config.toml
d_mlp = 1280
norm_place = "pre"
norm_eps = 1e-05
qk_norm = true
bias = "none"
init_std_o = 0.00437
init_std_up = 0.0231
init_std_down = 0.00218
lr = 0.00394
beta1 = 0.95
warmup_steps = 109
train_tokens = 459200000
steps = 3504
dataset = "wikipedia_en"
Each number is 128 + 32 x the weight over its row's rms, rounded and kept within 0 to 255. Layers, rows and columns count from 0. Numbers have three digits each. The size before them is the row's rms in percent of the matrix's.

# layer 2 MLP down (transposed), 1280x320, rms 0.0896, rows 207-373, columns 0-39
099:196113106140128153087156172114203110146113150078110157111152143113125125103146125056118124153191096126052115132167137176
109:148071138122115094126184076095150146100120093097118137134136086075134097133137127134164201162167074118148101143139090150
102:138124132173151105147135154104107138098110111142157131147140140132096101183104130120092155103191137138149160179133160158
102:139101154098084148070107091178107150064151090186097129144199048113141198095121121127199124143099108108176108125153138092
113:117105116096069146119132119107100085119159089111094117122108190083151089112115163093105145138157139152113177150176165152
095:159101127102113181097156078111143085196111139154092150178108174145151154124123133150128171126116069102084168129150094121
091:216139154100108135115123166123122146116138152083124132133163126123080194165104116115128178065108182141157088091115141122
101:089153097094149163126149188125185156137118106150103191119120072122123100118112123110121069141143072188115151134108114160
092:126168060149168111134115131178158128139168119128124128105099104094160085173178171098134120158153169091099139097172149080
099:111076122104167123145108129170100144124081170170152134155124162132161130157149215131107120157140126154103141118127171112
094:101083143142157084193149098165108117121159101119130166080147178097122072118206122135117169193134092108130161125121122145
102:162144088145170080120186092115153162139161140117103086098163171173177166118145057142110157082082152162142150143162105171
095:098141163126086134163160043132097127096144134087160164095071154124152138092127115132101169143132121098097133129193123128
100:121152152127129131120182152166131128129115144103109134177108139205133121074151118120168108190103178094152101148139135176
093:113159088143060106101110135072165151066121178159158100128183112154200117101109081101168148111119050085171142123100182115
098:130171123195108104153145112142123110126139187127127136154216160120170095105130094132130121174088163159170108118133134143
097:160102179108072135119136147138133122160147095170070164137143126117128143121136150081074154149057186188154075078154121125
097:095071144143130150123049121114216160102168156155160119219141166137145176150126162129150115170164103130138120059102111071
095:148131160133167183131121095149129162102145147112110103130177062156132106148136143141149087096178140132134127165115157024
101:174068139132143134130133134133130185138120143160081172105131057136103110078115158183139137168125167133113073172111118148
101:064159103095110172155211109114182105117148137078141122157121154156111136152094089094101067106161090117081132091145138136
100:165122167169139096138104111154122196162127050106141129118126074160187092158093072116108150096170047157147054141153120117
099:156140123121121114120147135166117139168094125144097134136045091155117098035165129118110096172082107087088143191134131104
097:192113206042159146118108144154168157165067130089159146179185134114141186130126126133194139142098114132166130175080162111
100:131126162123117122170073083117161101072132133120131154120123123112114094117104141176124132098102108128114166211147154141
096:158134136085154110090136165152124106098189142126108141152064111102135114052123148081091126165106128183157171081142100101
099:161165091158135118078135098168136152196095143117124115200140125121130089058127155104079170080094138179153145105075138092
101:144061101084153124163169080108121134120107111171121121114170086232147082126152117197077184157088139120081164076096123120
087:089126154125124101111165110145074120107079126140143138083160098106183115117143120120169130118113120095161130088147108097
094:143083126057135072136137165151102171153133093061143136196187075175153125121078126108181101111099100108093143096146130139
096:151137134146092149097149131153135124145099174167092111083118089180146110112137161130147125109115146128180079175090219082
095:129101126222197114115161138119164115076046183119144172123139086101139189136124131120058122157122130149127093125052179101
099:068131216149084109097182105170121129143118142123134197111121144124130154109139102097160097085167078111132095090133153128
096:161069127158149190154111123148147113084194183153140138091079158134118111156104122119123120179162133145125179168165152153
113:124123170073144129161121069138107061123169062177140143102164154125084099123151151125181149166103132121173101149109147106
093:116142139162136115140122141127189129122101134157083182113132138189150130031126062205089065133094078105128103129117161152
108:151112108134146111144111134142068131189135071085133125067139128135088073173119178142098102132140152122095169161139131119
103:146090120119122171137167173157142123103139116121142188112091066164140148161083124115166140146138098125178162143164083075
096:047145120169172128059109142101134085102108141152149134142122125127094133156110105069124086193106109085114095049094147130
096:161140164101130102152181142165145145145133193026129202135164111079176105080094105128108132092100083138211080129122151101
100:101140116171163146104115109158169172127153131119126178107148181122124135172168082108164155130116112055068052193118132098
103:175129140069072140072198098139090112099169106150135123147120128103136106115135135147154110125127156135129092178157174135
109:152186189098110096085052134155048102111136088105153166127139094093124103072110185124145105100127067122187133097140102110
098:190126152137110088122128101169120135168166110155064104083092126153171174140127183069107122176096109106142106110129081041
104:172117128161115188095110085101137127121127162148140092100130105159119152134135162125171148139160109167112129133110128175
102:157180089142090169084162115118142051097186146168045117125106148069116143168102126163088143119202128136088039158104150098
111:161133165056129185155156170136109110070123158139136086174094124192127096121125098107111163092160083180162069119092114154
107:122155139153174153104088135086108089138156125075148122152097156159167162107078161076125112205066160108111136170097144097
099:160089139147100133133134152101169079131094125163134149099144106123156107106120179152142140122101114102097100153153150120
100:131118146179137162127142198150115136149145076175091130176089138072168159133069177106109123161137118167120098143116104121
092:152143194112042107163090088116146127108098201134166151116150070165172148124076139100178121162118134105124066105140121102
093:121056109185111094125099119115091156136164125103116167118098164138134103196161148111151092168125178123110152124145095175
103:113120124122084110192067104106160132126085196133085067089118132152130150111069105097141115123081104178121144160165161132
102:064128118156150133111077160110157149150176031131138121125124183174076096109133163118152160153093123134132161089135086113
105:172144074096147104145147123106160162063169158122104062110166112124136107081112153109130095175154074131102110071148139106
091:138145131127080179198193067102134163088109113171103087181140209094145137140089064107158153095163140160150099120134093087
104:164119146126130175196115185143153145057175114135165128141170164103095105115140112080074109113162142106109181159138119108
102:158138058182102109121063108090107114140106164132119144100099153158192147145130130141120098132143085093108139103168053130
098:160128147111133132145115127143119152174184123137075092135187140100165114152192144129154139146133101074094150144117092147
109:077153104116156141114071173165128114116169141144162165198127137081154185130124119126151098092167098167058108093120156121
098:113137084187116141145207119149117186111103151082187111190181117153151145177167148118146122072120155112110158130161137141
099:147166138170127174138120165168145140140114101159090102146130113090136105133126137128147059162111114145099144150094141166
093:136101097129175052155123108078124179104122106173169137121104109123179102141155106089181156105128118082121130123167092116
100:139098149140079122162127111104137101091099143163103142071178109112102136165134108131101128176164168139147130105117078122
094:108160140159179103173098122105160114132106100139154142115103131143126099095089124128112142171108148108147112123122112133
104:154127107128119159137080146120080121104130130093120212174102122126147170135109139057155108121125176136146118093105169148
092:168129124169142093110129135146170130144116152150110126134158200087147149153098100074166111163108138133049123111208117136
102:116146102119142126129154090124125092109132174143174126183119148149173129128112113165138052175128131102112163107154173093
092:124154078117124180153191103135127113112098140113084111087139134142113137146174139128099105099133150160185068118138088072
101:136115181115134133180108135107197158134159149149102162117124103095131124150096134135103116104163086139123115108089127158
100:117114150107118195146138123076130096142108148136103142091160156109130146131156141113066081129130130053104157139144169142
106:136114112108139119141142109132086160119090185124134097139158180099120155096113090103148116134203170120106130109140121168
104:159166097114104163050138079085122121182092134134117193110133116140149110173175171182159187149102164095149143130158186165
106:130152114158102114165139154086177088128096159121118144107138130098206150146112121087121135108168170145105137129100083130
097:098131171117132135085085137124095119191104159108116127085125112121119086089091154104110147137095072136099134121159193146
101:098107095111086090127043091104056190100112201162090119207103093115176147155082168139122123238132118189144149185061128174
099:132138113132164127124143170140121114140078160111062190098124088130138159155134143143129114132128191048169123093109144109
103:132202066181177090138203160138165145097130137161178113095095061150137121143101089159148098022152089177212101115233075120
094:110127128118110083157128188191071106157132112081124127090154163145170120127142132164094125109165168182068110116111156134
102:142171107141167082163096136135162116119189069201108119117163109098141085111085140099169131196137134094183137149146142148
104:123109146131118175125118131122079133146191089150125139131090101159101099138151164092119082162171147189119157149166122088
104:095135103104162101110146117084153098100153132103122089176087117172108168137206133159146155160170126113093159146130117097
106:160161158152107118126073143069122139130069152111097146102157163139128122110100124153143125129119116122111077183127108103
100:141084140087084168167148146124155122168139149152130132139127154086134161092102128094195080091128083109123121109080169195
100:136089128164148091156120121125121171130134167132118156145090103150124110150120104059104091150103146144131187140151130165
095:101148107149132142100131095152117131115106135084144141124112100149177125138130140170112117157124166091137151103147134173
091:081122124139105110098149115132184164142127162156134149144149108153138135120100111135129125158116146147144137154086159166
100:158116126075132136119099135103157153083112169128141126145116152075093134142102093119149175157073147121126167053184066154
092:088140131163097170143062140068105113104067112112151107138154148099159191086071152155169135110141171162133038195164136140
099:144092154159127131115080122166130128059141101072159112157181117114141089101103112175167148123111113121087075138103079144
097:135113137133145128130142067079188173082113117130110112085144104120083163139104101058099113165121074100087131103149126194
104:149140110132121096138124134086133056078164099138126122123087109093138151128144133120160129095157119128101167096160139107
095:143121135134096156099199161105171115159110144162125113119149123169145154137102119062108131163156154094117153118172122044
106:103168086185140124153067119104095185163127131127116134196122183106173129134149148089109175140186166169095113088113141156
102:075114141106135123180175103131142076136134072181120118156064166142139168138194089163122104095101123122139133150111143118
096:129114151106088128137099020160114165144124164149115126153170147145050131135131139173112133117093099083143146107110151127
104:127106159158160121133138201121127144086163185106156177112090105145151128133117129115140155099143158129139084093126124134
100:109124116144066191140153139161152138109133129118148112124078138143183164140137108070168156140118142098133101153139080164
118:100174126154090103185143114150134088117097148052102131106080119107113155131162116081133157151086138186066170139128174105
102:151121120060116145088115155114136123129114183147161213116131093112179185078176133135185181120157106126096101171155134112
092:085133088100162106102118164123141142126139125167145135124149207164139128092148120126188098113133091127153083163086055137
098:139117082181141120143140201115163129081125147131142139137147101157124162134108051163141130107160119140100115135187049135
093:192164094118116118148069154138121163142124070127131182151147155167148156139135183090130164138067154108178079089097063104
108:134101161131131091105142168111168110162141117076092120148119139144120146119102122116156102138157161126088105115167146144
101:100126116108096154113156109127147121080108126178121143116167096156124098101157142158210133160132152126139137097128114088
099:161176078096102097080085163141107113104120098128127091133063085092160135139125119117114123073153126168147136107125138108
101:131120131081113137134058140176126105093109117109107105093110126134139098129151093155133090180100118171114116091138173166
108:084131118117095101193108125104141084124115102165138095088147151118137123134115071162100100151204144128116165162121151150
095:147169178163097077155111122099155151116073145090138145111099151178174112103062133086121155114137169117098115088149139071
095:221098077126104139154152090131136176126155139103191163135166117146150132102118104134193155103156093106142102108078151152
095:102145119098093119080084119120162092103089106131109164068189101160190152138112099148078159192131110105079086153106161107
117:129208118106110103117142130137143057125099097155151073099130140107083126110156147126133127173116204171208153164078056107
087:180112208139162104139113094139132170141136105098133156092117065066150197185088104089106136064162090071161100101096082088
099:180111153125091126136187128186152101139160134145108070050147095130139099115127090104096115115174142097143102068103099125
108:121110148137121110135145126163179128115136106105192210122143095146152141138093089084161103120078165106144147123176156168
097:144061119141058082206111087213171084082125122120202111154144073118204126103105217186159127085147124186177134159116147133
092:210163143088115154140130092116121109159101152117148112078117161093113133139133135154130140137122148113132122136099153160
102:103118177143096142229137111122098105075095126098158176237100169120122048182159149088155135060156083150152147116142099147
114:173121131107134119103113118137127127108114096106114147107127176120121120136093135110139157150117146115104108168176157075
100:139115056092105112142092165186132217099154107144133097134158066178125106118108102139170142131124144097121186110124123121
094:168155046109120117145144145082138118176128086185136135141111141154111088092137127041145116132082179157110163165151149112
096:157047133068076164129211144113143120147148104153048126151139213095165130119038132128093128154122137135163112124107139110
106:087092141112145108203132109168168147045106102166170156091160147094060145156114128131118087154134133156073167147069106088
122:201077098086115051083115135153165137046124135086172126146150109113095103107176082172191157114122126157066110145128150124
097:101080194081069172133151190156177107070092146152138062151125126139126105061143128105064113148160075136084117128112089148
096:130129204099121135119171118098114117112108141134104204196107134118140128113186058164138078163170095118094157059140143081
096:084158099109135133097135145098115129194083111150080116091065171154096115164130132194154139205109140116153173081173120097
101:135103155132157139168135150115101093142150132110130120194120175135113145080142092084169180147195130159176114127130153092
096:121159143174099172112126105153119111108093166103073102077107141090107148122100142088054155144076102119139138200138145120
095:098100125029128071165128093132077149092150096108145154172122145093169152105143140134129106097152142131166056124106179081
111:099067147141182105158136126106186143120181126116096108185145167201132096157108159180099087104114157167121170082079118136
099:057155135153176139121119145112087115121089160096097076169046144149151132139124147085143122145157144175089117165105132198
101:197091144133099120139123098152218150125099119135076108069090109133106133092111152088146152105032136159112088111126085099
095:084075106168176127198111137106168116115186151145091077197078148073152141120153110157134131138126138107168153158098114141
101:144104189103114121098100158150158085104097188161151129043125116141131182083104148155153102186138089157132154061111153174
095:191143093078082104058108067103167114157096079130120055119169102104107136107191136114174178123124193102128064157120077089
114:165092149149158139134142140106145142223192069149112113077136147096120145125127082147084107152108098147129082176124136088
117:155118094178119125180141117125078121170154097100130080064166174121146141207102185156064151119128137185126185147178135085
098:093121176117122194135075161165168107100145109103150136137191158082076126084123122069159128191081082122151072058173094120
116:141128126111028141092118132169161117146128114119191115152126105148074141065186087136160109045114116110145096128142095069
099:150153114088198154112174162139148109116084156119092104124152138126129092188047135115184133184119152129087225078130149121
091:112150052148104167120135071096120073075116098117161098128089191103168166142154117131173137080166119149104162108102113146
098:154137150095150105109110158153174094113167176121190151108086068064095140121095125074110145135208109118132116070129128202
096:172139121148073089120079138155137188113159120109104102075182111109165073113104057113124155043174099145152105052134122133
090:094146111077135100110094064102114100085098167162121091122091133117180133146160097120119093184128111117116122079119163173
105:083125064103205122135171108155085112134126159137140163194103134110124153099151108111103110133152051126138139089160158177
100:155141118112124106128145099118127184106106090152128123134146176108137143155068070140125164192123135213121125141189126181
104:110149105137185145125126145124120213106169129088135104102134133137056134138112163133091100154119153145144173097120093079
094:163160158124184166129154165146084096082098165153106138115110131177131107180140133147110087166097130148144189160123162187
096:123131146165110165190161157163150112137145097099133138147081197111129126101148144088125130151132200137114145049128177177
107:098168109121164118109101103126157070102142093133155091136138096144097114173145082204104114104086118129160115096122089171
102:104135112167121131113140166150116089111110120127115125101129045104104163126127064113080091113086075134038086160113063066
098:109107164161108084118176181111112134160096147065147175126133115107120090143168111169189101044136113176142155122125090098
121:102129108140143164119124145091136167185134206113130131215136140119115139153081131113148120121138185164128133141136117126
096:228149100099185087104127193147137155124140146186123141128124082131165151164078147144140118133115100095174152125126101100
109:214127094117078113181099133052107172062110117117080075160147169054192118114113199107134150120102171142115150139149177131
106:076094102140118216105091189196108071108148084132127174105142173064144141109123115124139133141158124095125109147120120115
101:209134174112091091099104157145109142171123091063106192145129073116133068135128128116164084093141082105113154152089134076
095:120129091150185138152144103106112164141149114110140164126155144143166164051118086192128106136109051122183134125108091118
090:121098116100123104092111090140129148137149169090144094146145149153128139126117096204146168138082153163147205125111139161
112:150115088201184159089125171139058140103134094112151126117131134105156136106132087095144114151147099123140146164136111155
096:121107194120136129127155138143107147122146117110170158117143051126097034167115155163121111150127166058097115131097115171
106:085113143114138094125131160098131146166099132114123127155059150105173153128128128130114178155204172160133142179129134182
092:092133157194111113103068100170171147114134158108161131129156130125152189146086123085086115053104091169174173114129077086
098:131143120151168150100078081150079150113137100127137155127118108100137185177103130144088131175134120096129088106133072056
100:144149112118120121135145113125137136135133188146158098108155130195184056121093119153111159205151127105100105150161173114
108:096062216198117109163144144083135138087143078095158113141100147089129119124127131128142136110122074133141096180121156148
# layer 2 MLP up, 1280x320, rms 0.111, rows 208-374, columns 0-39
107:106126142134150069137185134154063114098147101109099126123094118132141143111082177098107146091084110090134123124138107103
082:117105120181156150077054116138132098123142099148146099130199159166157119142134166105103152100156136135141185130120094126
101:129088150120093163165154173125107108152151125156066116167122111137140125140093146129107137121145116066119106112104149112
101:134123086107057164124116122156129108128064120153058100093066121103152117172134072139138109056129138166107097114105130134
093:073089128127098125180154148124082171099184118153153219105173099082127122089171129094132101122142134108128071189072121146
093:059094094127137150098164155124211104104150106117092154097119114157139186182184133120086170120148143185139126111117189159
084:075111119108138109149092160107202152149128146142139110128231151147215018152154132087183132153176128154137126103143104157
097:149116168113106140122113142180140156107176133063173181176169145163167126063138121098138103139064117182156084101127118200
091:121106125115161086136127116094132109125178156077138114193198114098135134132158070122097071148119170096133163119161109087
084:098155094135136145135076145134148082170171168138115150089072107131152103105078122177136144121098155202117141160116106091
101:184132120131124137106158122145122110124112098120130091136103191122151122183158116124051134098096146076120083164107126150
102:177093079153099122097081123102156107169146186124117155156160145166131150165162217114141094128132079103170134119137079133
111:126148163142176129106130150111124125113160159105133078065127194101123117121163194102116104189089178094123154125101146134
096:147086112131080154102112169110195147121162104077068095135184120121131182119177104148092113071102173100218103105047114116
108:096092067073102143100086168129069108149127137079078113130156100129178106101108171090108107137118137097087079120111155173
094:102164147129123141100151161089131136108107156035133068138120098138103087126115188141074124140136134059110154164131145143
093:122172095075111093144165134117149089129045128111118158140117162088159081128116087133143107115155085168070143155101124152
102:164096159150171120103096058164143097100059105115146135170178141076150119134178199124107164177147098129098106127133085130
096:091193113118130143130093119103113135110114148173145084130076154068123109190181138124086059128124093066129174170122151153
091:110153126139094181079112128100170078119131095146120116143162181198166132140172106098116129120097166210133142168177111095
104:107146188131106171096134156078143104107088068120153090120092156104106109138102122151131159160145090090126097155161089142
100:088084111091139144124089137111143149118147096137162135150190136123116152143165132074179108110150162200160098129222142113
103:078130159137114083181125150094154093122147112170106078128092072131106132130197127154094174080148113162162148160171108183
105:134130123074124119146175076127117151133104128118155137127080174143096115129161159125118178114199095139083139109106106145
092:106139153131136119071083092114113041160120202154155120119170168131139156106161122117112169200118219152126098116152167152
090:169149089122106163183156191140165135127182143205116111192131175144135160185120159125095098123132145192097159147115170143
093:127107130140067148115133159170126096147065185144092124134100114072151140146080149159087137132172100148128161200131122126
104:166115077130117111110104130142128091111136097060131139171129095108125142141132097134138168047104089146163145098100132081
083:096087134080107154120077105087076060143139103147098115148093150172154121163161103127121157178162147045093095134139144138
099:123188116169101140104070111104092119151120160079072046093154116160136150186161142114105118143097118131139070198093100159
097:121081165153155129114071108082106084188102141145105113148085142137089144063132158115102108106138106100178159125197161101
095:100088146134140120123096135157196082108108143170125138115137111099192092074145115124123120152161178099105119143101121135
097:190153194144104114084123150138053067097118173140161132122095152146109162155140142102124135125113150111078096175144214134
118:119116115166113115041133104110101107097090120140129130147143153113174094124127142111138147071101157138095199124112133107
097:092103125130119171111115103117138085154096114085118130109166216142170135068066175130127153114099094175173159132084167156
091:158091136107148163136174122090179123154134115143185152085095117119186143159156138084121113148145123096131134174118083159
095:141156136157111140116138137139094102167145136105155114115066083158125090130061180105089160142095168144120138219133162085
096:134076122082111162102129100142096100114136077136154119147095173131207145147064151141115160166112142156108137127102159157
106:124184141204125149059125139111173072139145121152155083159033122081169079130158137099119123126113092123117154151172146193
098:150092128162127159115119119142057110133118162110159160075131155131155111137120078110092071129132121146095120123129113126
119:143137134170082091191134112148121149157164106127154165111099127180188141148058154176106123149107123162141142124152127065
105:093146138090078087089087081182127183132153115120079136133114122124128108108103094070103128110100121169118135170082084121
112:105088084146118195101161141155166109121087095129110188166068149170196137091121126131145152096127055151133095129168127126
144:075061108125206129169134173116160121136126138111083111140122083103121099175136135147111117116119109123150130097119179120
084:151094086117167118114161139165105189085118113097191152126128161105085113182138157145125152184162101092159135158145162166
097:151150165125139171125153142127121114149125107166105167144175191156124093133107134112132169148179159108185095133174033157
097:107164144135096155063119109148111148106140108152142141103137112180110078132120186103089120077125141148139143131143130109
098:115140135168110127153181137095117160110144180105080096114126159100111131140149110127129133161099116134120172106158148091
098:089149109135192202125093113095210127187123137171093098171104158093143075128166121192062119181134115111095158146066171145
103:109111092141126139134125165107125100114127130090114103156108142122111115079184102134127097136150138141083098149120165143
080:131104125149088120121175178179101149128168137131137118073105126119099096101063147096081109108146142109147153115155080110
097:163112104159139135112159155142113114153134088150181081107155153127193127150119117097055113120136105132132132128132077104
086:157066172101118158127174150105113171124097148165142167102197131106110185127192127109114117125146100128171101136160128104
091:152116178149071137160144114106154120213137111149088116123124137180093147117097103100116114135121121187152147143174117129
094:128143100087128113124028166154122174152114101119090097113144138127197165198142156169173049176138113077146109170099119126
101:180120089147096118213100129128110124125096123166154150165138112170121135150080137107100101106149157103120096097121132132
093:158127149138084181120114089153135074130070152206085105056174151141157190085120161094117106101153090095158084175111128162
104:098187122120133163085098118174090119058100107103170174129042100067138180126147146178185118115099133098172128138119165071
106:182126135105102169146114157181181176124107158184163084081167115140168095125175120126150085166160163109112145097143101107
086:121133091148150159145083149161106152140144138108093121128168137125100115144146142140071132139065119104144150106108175138
090:164139167079160117121189151088092095107081124084146125146078161167120163174102077090097162115133150133144085143157142130
088:114149123076147110113136151119162088147147093086133122051124032190103081112105142091113145068095094138120135144192097100
100:179122137096191117147152108102139122137171061063179170119127147097132141084159083139120111118132131126087150141105156094
103:106148163182129126145144110090103088127149122093134088117188153087117091070165111028150144117099120191086170140147124134
106:149208086118158168088130128087096158122141172078106184130139105212102105170122152130074126085098137124052133116135126103
106:095138102147147156168107156089131112109127108172104137080123083156106056068172136183043184112181090135146140163030125126
101:133177105100137132079115112124133097140146138112108073096155137108098136094114157085123160096090163116119084149105058183
094:101116114109126056114116120137157092080101096126154149100158133167111126124124160068144136115067142119170142118166083105
114:108127046134077138079112128064127105140116120157127128131087183146136118145118113115113141074187158149123229168146100170
085:135118131107171144160108165160138068058175172106105055156197118125140145113101091161101128050091169116127096126176085106
113:150161097118166138172136131141139143143120119126128165182095090155096139156158093131126110133177090121104063116223110142
102:129151103195135125111040131138146150121157123031157148092116141131142105166129139115160140142145140129064158100130190132
107:181156106127095105111102120127151122158149127114128117112153045145101137175163111114154130119146122152173140129105090127
086:169125134125142081087135118130133158126202135089115093050152087161131092097197101122109077175118125147138153138192126131
101:134177135144099130132025176202148184131123063132160098152135159142170171162097171120133094140131113121161156120125151102
103:144093196080166091159122131171111110108181114083141107115111095133125113161129115154122126188133120121137169112142138118
110:110145127146170122123202198092133097140149060114141090122105139104136091158108125152140177097125145118147111092186094093
089:178120123146107132129113126154102144088158128152113162186148125109169134141137125064142134138155082167134153075175137139
104:156097117131133181112082107105142137149127131099102152156181056162113088134178106165157143159204165159094119117141148159
103:140094154104137064147116183126149145105105108145127069129114134084144183136121097148135119137071070073165112141113127094
096:106141115131116170180133153080206134149119126132103126127171054143151131150083151117123121120155167093099124118133187076
104:148079175160096122071126122119159154116128117100144122122113078187172129148159159123123194096101148177117144129153143119
143:109130120174156123105099115118123105092103157078138090139086142188132106142104095139114149149131129124087109131161082112
107:164159183118146099134056136154073093168161167074116161120143087188150130199140127146103166144131066216108091143159157121
091:131182083101123198134174158076135112086122181086085131092154159172117036136145125168072129091109089118106131136096116160
099:166078056149098153154132047133160153131174173129071081120118169108164144146110152193078188167124150126119071108094197098
098:132185053152084164139112088158134099112147166107073172088134122133161083144184130130159115141069108141099072141166157169
088:152097102124138181077128114116106176118103060155094172116111136073101134095117099108149127194091108134138175127135084168
106:128131052074158136111160161182154165048148092138109104088127232140130147158122081111144114079088099136166132168082143098
091:128115148115161157134119134083105133099118101127127098110138100209094151118123143121141166179057136162141111127057147107
091:198138150128098075166104095134111062215092126132103107150125107132107165134160156105101122108156157140180175104147107099
094:079138133108065087151144130083167114129083167125114196088073184120166141119115167088150171133095135104127148176093101123
099:127085099089090141130176174127115154068125081165152138138108105183101065169130066168097097135095106151125123137168055124
088:130153104156125162149120155103152085151111120142115082166110108133183149138155138130155092098088121088098094117136154114
090:119106175107101115188143099157122112125075144059184147135142127093158168127124118157091079123096124168092121110189095121
108:109227145163181133134098115128118108155074143132183127136108080137101118143120166173122133146149162106135095154119101165
099:170103083142142134204178132086129158092141112130209162105075127142110115169170154102094106192157109098090103117114138141
120:071182108130143102165111138127147154120081157125161112107099147160102119120171153094101130167082152110105121162135113150
096:125143119054098175134150088094090115103167159096133166112130163152080138092102110158095156160141102119109073053125115128
094:151152165139140205146119123043140153166104140121124093097129145172114140115149117159106134140077165126139068142130132156
098:117123190143095131067145102103158115088140134121143096089057125134124149158155187110132139127165151075128169123077138160
103:095095156082131129081124125120161112157170094123155079113099160082153121044109157111182134177149113150097129115134189158
097:149094099089099174120145064122178094081126131125121126151123127134106114108092182129037139146171178104070090076156165161
112:104142179130109161146121134124157175123127112126155138169134062202157097148142107124137116212161119171126135149150114104
087:074128115153073129159098105135152182175251193122123170149105116121110128121125087111130152114110099097147155157088096040
100:072119151151103198125097163096147131072113099207123098131183087112141102111173152132133168121134138177130142123118076111
112:102203176144094164139092197101102141089151099134095164161138145150160153090149170147093171095081104141169119168094143133
102:174128158124116175160083151116154158134127036166099159098170115187099144120136154174159095163123149133159103105123132112
088:122135173123175130118145136134158119145111096043135159149173073179129145137133162124118133179137110103124113134117132105
100:160114125160136170150125102154153153117136142136068163162153171114102111134118152146134123117207081128090173091107131129
115:151076088135149108147075149082079153121133141154130081075057101091139107115091094110180165152166185159159140149073162165
110:095118104150116155121067171143082127134082092083126150091128131178150115105090134147151141116087139164134166073126154171
104:088152137104164047173168118022147121106173111127134111118117159159136162142192135145089187107088158095094109165116146100
107:086127155148128147130117138101123156136161185174091125171126160119125123104175165128120119194144104112104174197117155183
090:122172156104115113165097085096098136100140145161139186130140109133196130127146058098103153135187124178108142123183096149
090:069138114131089085053125136124181161103123127112113124122058104193169101058160121099151145131169155179078157177203109164
103:167123112102213098124114111127077176090099143070130146112085159134152087099100132119112122177095131190093114168162139076
106:110137097138108175116103104094114129213127048157075091123053167137134155127139097105065159175122149131152183107078157107
097:180129212129150143153132122078123064170138118124127133138150047112124136120085129130148162144094120056141149133122155170
083:111129126198104099134139112193192118081124132154155145072115172166099128152138163112112117127145102151125103121113166088
097:131083118116161046177165169093134170141125075096134133200153180128095162102164223095128100088090103129121112165109100119
099:120141156130139148152092116129061107114102147153192156138097162082125096163182137139098075146074177115061101105172051115
126:142103098041167105130144161123115131126097140115149174118152116146143119055186092156185150100103077108128160138123093106
090:185144151098132136099083124193119148168144145135138124093114064140135052092120147119099075101134105123133113106154126097
088:123119160128154115071070134137146090124145107138114144167096154119120153095119166126135114158057135123103186130142079094
091:128135099099158128176080091137099098104162154087093148109110106167125162176059148134059152176091070172165141106180139112
096:179108110132105063126157223109136077182135083128162104117145113149171111125139153127144098102107189153052098150169151085
106:099046125077151101116121135108102158127126126121173093137096140115151046121108134157136113129125183167102149080148143131
110:130129157128098109104134116120104116160135091089123069119073180164185124141116165118095168107114132124118150171155118147
099:106146093181123090106100139110107191177184097133112156110121074162100142113106108102153121143158098182129164159138109135
106:133128105149126144100104163150109083128115115141149161109129119069111103107165138111150114164144154092181143185164131174
100:116100079140097070107101105070171118121178087098180098150165139131156133176088090163158079145153168169129070123123132151
087:148135134121079110038148123206152152121148179110090121066173155160134127131156068098173152135084073166137133156110123156
116:148124125116107160154154228105103074120142134186115109085114093096105122090107075086062153080098129078154077160163110146
094:116218112178105146101136147125110098096131164137078130127138110111121114081117134154082169125107128123123100122107168076
096:109183093176157125085145104124073102130101146124138111130170144096110165105131139126147133087156129168140135111143113145
095:151125135066165146190117087119119039101137164087069138110144106132178126144123104144090129115144136178141120138193130060
105:114106090184125133128133098104132103112119149056171122169075169125128115169165152149119089109141063127171097087125102194
108:118133161143195134129127172103078146187050135100120140098112099114090098120133190130137153148109167143091137131123058130
090:104096099102143140109062164125160141171133150102160092130141155117193186136136129128103111121125153139094145204088099125
094:122135205160148134124129145192114176116084165141162181072132056158061176142091160099092086130146146116113149153197137127
100:146079130148115073107161137166144119123096058161127149184158120146122126124108170130109127040075124088147159157095144099
096:131139120074155211157172087115115109096126141126097168165176143110104098114137168097079098139114088111124087136174125131
094:189158100175151151097129162124138148077181083086148186168166157115128124117132140145129080162141124114113141113123152093
103:120145127100107075111117171127116113155106152175091112167150108137116218107116148097090133163116121088101115128099107160
106:140115073092184073108085136099094113128107125072124137125136197149142181193165108130108104167150132165077140117077131143
108:126152158162113125057109132041103143140152057112098125134149103177152121170176113160166191137076131105125137146122105111
094:133142109111143141116097200132127111160152124089160092117157082132147116117085070140167077161151085081094075120154117080
091:141067087118096097149122166160165142051128085179109139090169034105098112179174115149151133151108101151133128156160136129
114:132174159180075146104102183115184098149116152155086083126141078091117138134115097101104182134138118116180148081145128118
092:132141100122146119118136153177204114127177154150133090094109067164130113114142165156075136079111109123106062198125081130
102:153174131110178140126151150089186133154174098162155085091136094134143146128165118171180083148099080133128146139141137125
105:167096071125113176130115078103129129145148126135114104148146133106126183144148126091119103133124131148169135163142130094
118:134131091130140183151103137114170150103199115156093141140136142137194132125156106129143111084142141163115089146101085110
101:144082137140171117124130135122102128117154126087153131151102109174112156190126126189116139122142117240129123148154123135
103:117105100148112163118146090089139130123169120063119132056096136116094112136167093140150147089134090079135126131119198122
112:134149112129152129163143113109204100237110152092142201179141118173203123186117137097112077143158103123163138057156109099
097:141160154119160103164163219055140146123111091133171120108090085167141095107122156117150067109063109142101152133157117151
114:049136107131187129158079151108096135102173161113147122174118176120192137166146123146073146119120142186104128124165104117
096:098138131140073094161103151119146157103189140134165117153151125159134142152090129096124114134150142171134161101125160091
102:145139094117153140112124154087157086138098158141127078106120162164085149183110093148115084161142082158104084135149137159
103:126120086147119076147089102186051149070128073127150064090187157162145157140153150151105095099147161198127129118080153103
099:159119139114081024157044162094154095112084153118142106097065132047107098102169128083064135124128097149131119119145092152
097:087135167180104079139110116130166088161179144208150179115174148129127095133090146055158115102176144172145141126138120184
092:152151085129087131085150164124164136118093128137092086123123091106141079141128120136111151090066112118136130199056159173
098:111089164089124146168129138126200105096116089142160128072101107155102094116072134130085114086105134149073156142142123173
087:063099145180153101084091128119114100078147152112153121111121145133096111109135051118048110163137120176047147121109126197